Each number is 128 + 32 x the weight over its row's rms, rounded and kept within 0 to 255. Layers, rows and columns count from 0. Numbers have three digits each. The size before them is the row's rms in percent of the matrix's.

# layer 8 attention output (transposed), 256x128, rms 0.0615, rows 46-63, columns 64-127
089:097152098134158100139120108126143067110100154137138128175120070065153109130202144089087166116189215123120136144100096179196210133147121163134108169174071081111156125128119122128163097130120110
093:078100190110102117163185112136153079177131172066160121094100173192148108184126153123133131133153129129160184154171173082115133138063174188190150133126130136195116110106119132075132165132159106
084:091143154163174051099153095037122202131102133156124106118156171110093122186086101163160174133129158156113194157182121120182089152150134128124085121119136131199132094173124137086104110145133124
084:156149112112227101133113128163148127110102150113135159138162084130140147088097098130118087125123099113124128111142114153174139214155135165174075113115108081123094126161113129122104080130134149
068:115105082112151144168141080104067151080121153147139178115123093137119168152123090164131135106118146110209130110148134085164085120116135170095164126114098105154160195149082090077106076128150119
071:086138138075116156093148128156122132109140123078114126092118115143116142144091074097135108185172177099107164144149144142152139149129119126156211170122137144139149158144103141115162064066158144
082:142146102152135155185135118179065138116165068117118092147161184111182122075115102150132154069117114073081127117103104167093142126140114131152142100079136107093137124128129131196109096179136111
080:107151064160159120138094117127128114100196125145171116122137133135152161106090112143124168123093122131139140156037099148056097164109137068128155130100146187137124170149160063167164094101137113
084:131147129092105131084181133107124130098101123143071049109115079098078082175094129089120052156110108082062107130107150123094133092159160143135077142106159127076109134088068081070121170159140151
080:080088150140136130127145164124134152105108101119173103154095157053164134161102125129111118101140181125083101089033109112115111126115173144121129103175121101179085140134126156144143112126123085
073:151120088126134083133174127089188119166092144104136193150180140169138122116126121152127129122137127200102175124114113132128150134150134117120118173086167166102129131147081096111077147170133156
079:070103126093155067149074038045119104161105129103157181142184157111097147169053144181150119111101142111086142126114103100183085108094121122129142109119078099135104096159128102154133140173129097
091:148164135072161094112107075161145108169078200107088145161142145224094143151155128179156108102061165170079106065073082068114114123128129072102124090122123151076142096145159140106120128177126111
078:136157101156114112126120164112146143115134070141079065137174091144134136063131126088152106103130088134092095102169126161130086183193141145129110175110164123126117155109087111168134126202109131
078:101131167182106164144113146067154078122148126108115089141099165086160101089138163144094162174128142071120164126161158176146190093097095140137089176135112145146104075100164180175093150102129119
083:141168181093107164118132129088165176068080071157073161062087144134117174085082129131075099176117115141138080100132108203080072114110094119111109155131137122102159116103153145145125164119103129
080:141117145154157080132109130139075085142132106156133148140144133117109147155227146189075107092145222153171106115146185103125110157121142106131159144117138120145114113085158147075116085153169121
078:094160115167102154128107128098087151153109163119160190148102109105144095150081123215140105155093116136071154093152132118112076127068075114157127110034122142098106113126183151167089139149098142
# layer 8 attention value, 256x128, rms 0.0495, rows 47-63, columns 64-127
100:141135127129175140071155153097115137142111129155090123158122167077150137117137148166128172111109070181090115114099114093143123107146149051155135157098076155139129157183157167101116062074113091
098:115100102060127185100155103136088159109126118115110137170155103094110146100119147117124136136139054090096088080107134110068125153116174166089156134166175145163075094150150112121095112075151101
095:076098121110134164139116167128122046092161144148150119120091097097104177185116127109144191116133160101096116100126139113133101061129089048138121124110170215122125118120144098143136148168140099
089:096161106110138136035165131143137184130131104149159088073117126144125099148134161147145146105143135128174122156068166153132138175114085124122131102155138167094081103198216103240110148158116131
083:054148135136134107103104138072178129189118099135151129135139109140129080107150153148125085121082162147124129119088179136129122136124115107166059110162171081127104099180163135149085168139123132
085:177118124153133078115146162130135108155070115154105180065096100174101181147175146193183080133133178139178166162105147091144134087165143100101078186124153177169087185112145128092118142099190147
082:133128137107099132183196097120121174138098105105101100065128096043127147125133156122127058179129220128111129173192122122124115088109104115172070140091127085093143173111109168183112104130146135
086:137100158131125170083095156097099105112158146085160147165168118187143138044115114140146136074152116116149125118137153138157144144164101089140155139127123095166137099055127194154090126130110040
087:139112127109131128185165113123114116116184140168061151129156130134101158101113118100144130151098126120117108193179173165226176118144107120134168119061128097107162137162087100134093073133129094
088:136076120110139100139070098112116118102102130131148083144133117124146171135098171075123152147031134137083082123191141093092133136112123160109121115167088079145119122151137095085180082114102143
086:147211076053147146068146112129120149124116094144109124153117159137119121175106168091132148134095108114147148101157095156099126200126073106113128135068126115093132161134165087137178123117149086
098:157081086164098165129095189125160086140162106072114112139127158077178083159115132076096164137146130150149104116145087141129100122159103122111136186132147125101110068148115103090142145089179156
088:118140139127156145149115114124112109115179164118170140124080071113144123159189115160122144156088121166152098170069142125059137087163139145061133145140128121159085149104216138111128109094108139
083:155153133100147068178148101129123144111110166146167072188108110141072152138127118184158113114119109153081138125102128071099169141056128155125168138181164140166162141106120139079127150166106093
087:139078123185167058103079083158066087112110175123196086142115109129126116141199156117163094128185119128107154123171139112167134137180121125140100104121106147180096119145120132085133139109120114
089:093145125119121134165165089126202116164122117124133078112031124135100140128071094142116165174128073129128163177069062164122121090100112120123128126114178116164091110185095044149108160124111105
086:073043099147156115170144117173174122139090102161123115133112190141113145113144195164179119158110151105154126161078113071145185138166123143143118174126125190184159131129128108096132102078143113
# layer 8 attention query, 256x128, rms 0.0491, rows 64-67, columns 64-127
081:084121133129184060202130112163112107077170132084159202150148049146123163100143124154089139096131144103100070106114117143125124164131104133085138114114136158136123156142118157090212089172224171
092:115128137125123091146129101116113119191132131085089123106095131143078115108112165135102115132106153140149088110202087113073120159073077114134101143157170158092190192101145088107064164176151117
078:139100166112078148131134059069103184190123146141088078135118125116128053142101110096071137135108170049161202177142106167148113079082123137088177140130105114146165103165172131140165137112105128
080:147160100122110110151129162117143171128105136147141149137162069115066143178099177167136154086158110171125143087144102159141128082178118140145127090120113125076136072164075061103084107110128184
# layer 8 attention key, 256x128, rms 0.0496, rows 64-67, columns 64-127
084:145084121121126078108093081174054163087173189024108145110115148159122114099154114143141152123153121120114096198143138077093119170136123118140075152126075110155144107144114145129161140146074127
098:150105169149087135112127113193097132142145129160079095088052139166123141114126170118068115128115119148099156159190104099149161090148165090124090108134104102139148125091102113119061182147133160
086:117099136113123188101131100097158113137107150158099080109166094079117108135156099108075102104112086148170111139099100196134148114038142127195121127103161086152142155155101124128122175097066160
083:127167146137174047173124160109114123097115150084143140141190041149119141143158159140102136124110163155098110125225146130077103074116160161139129089167099134137146098142112095062130061064081155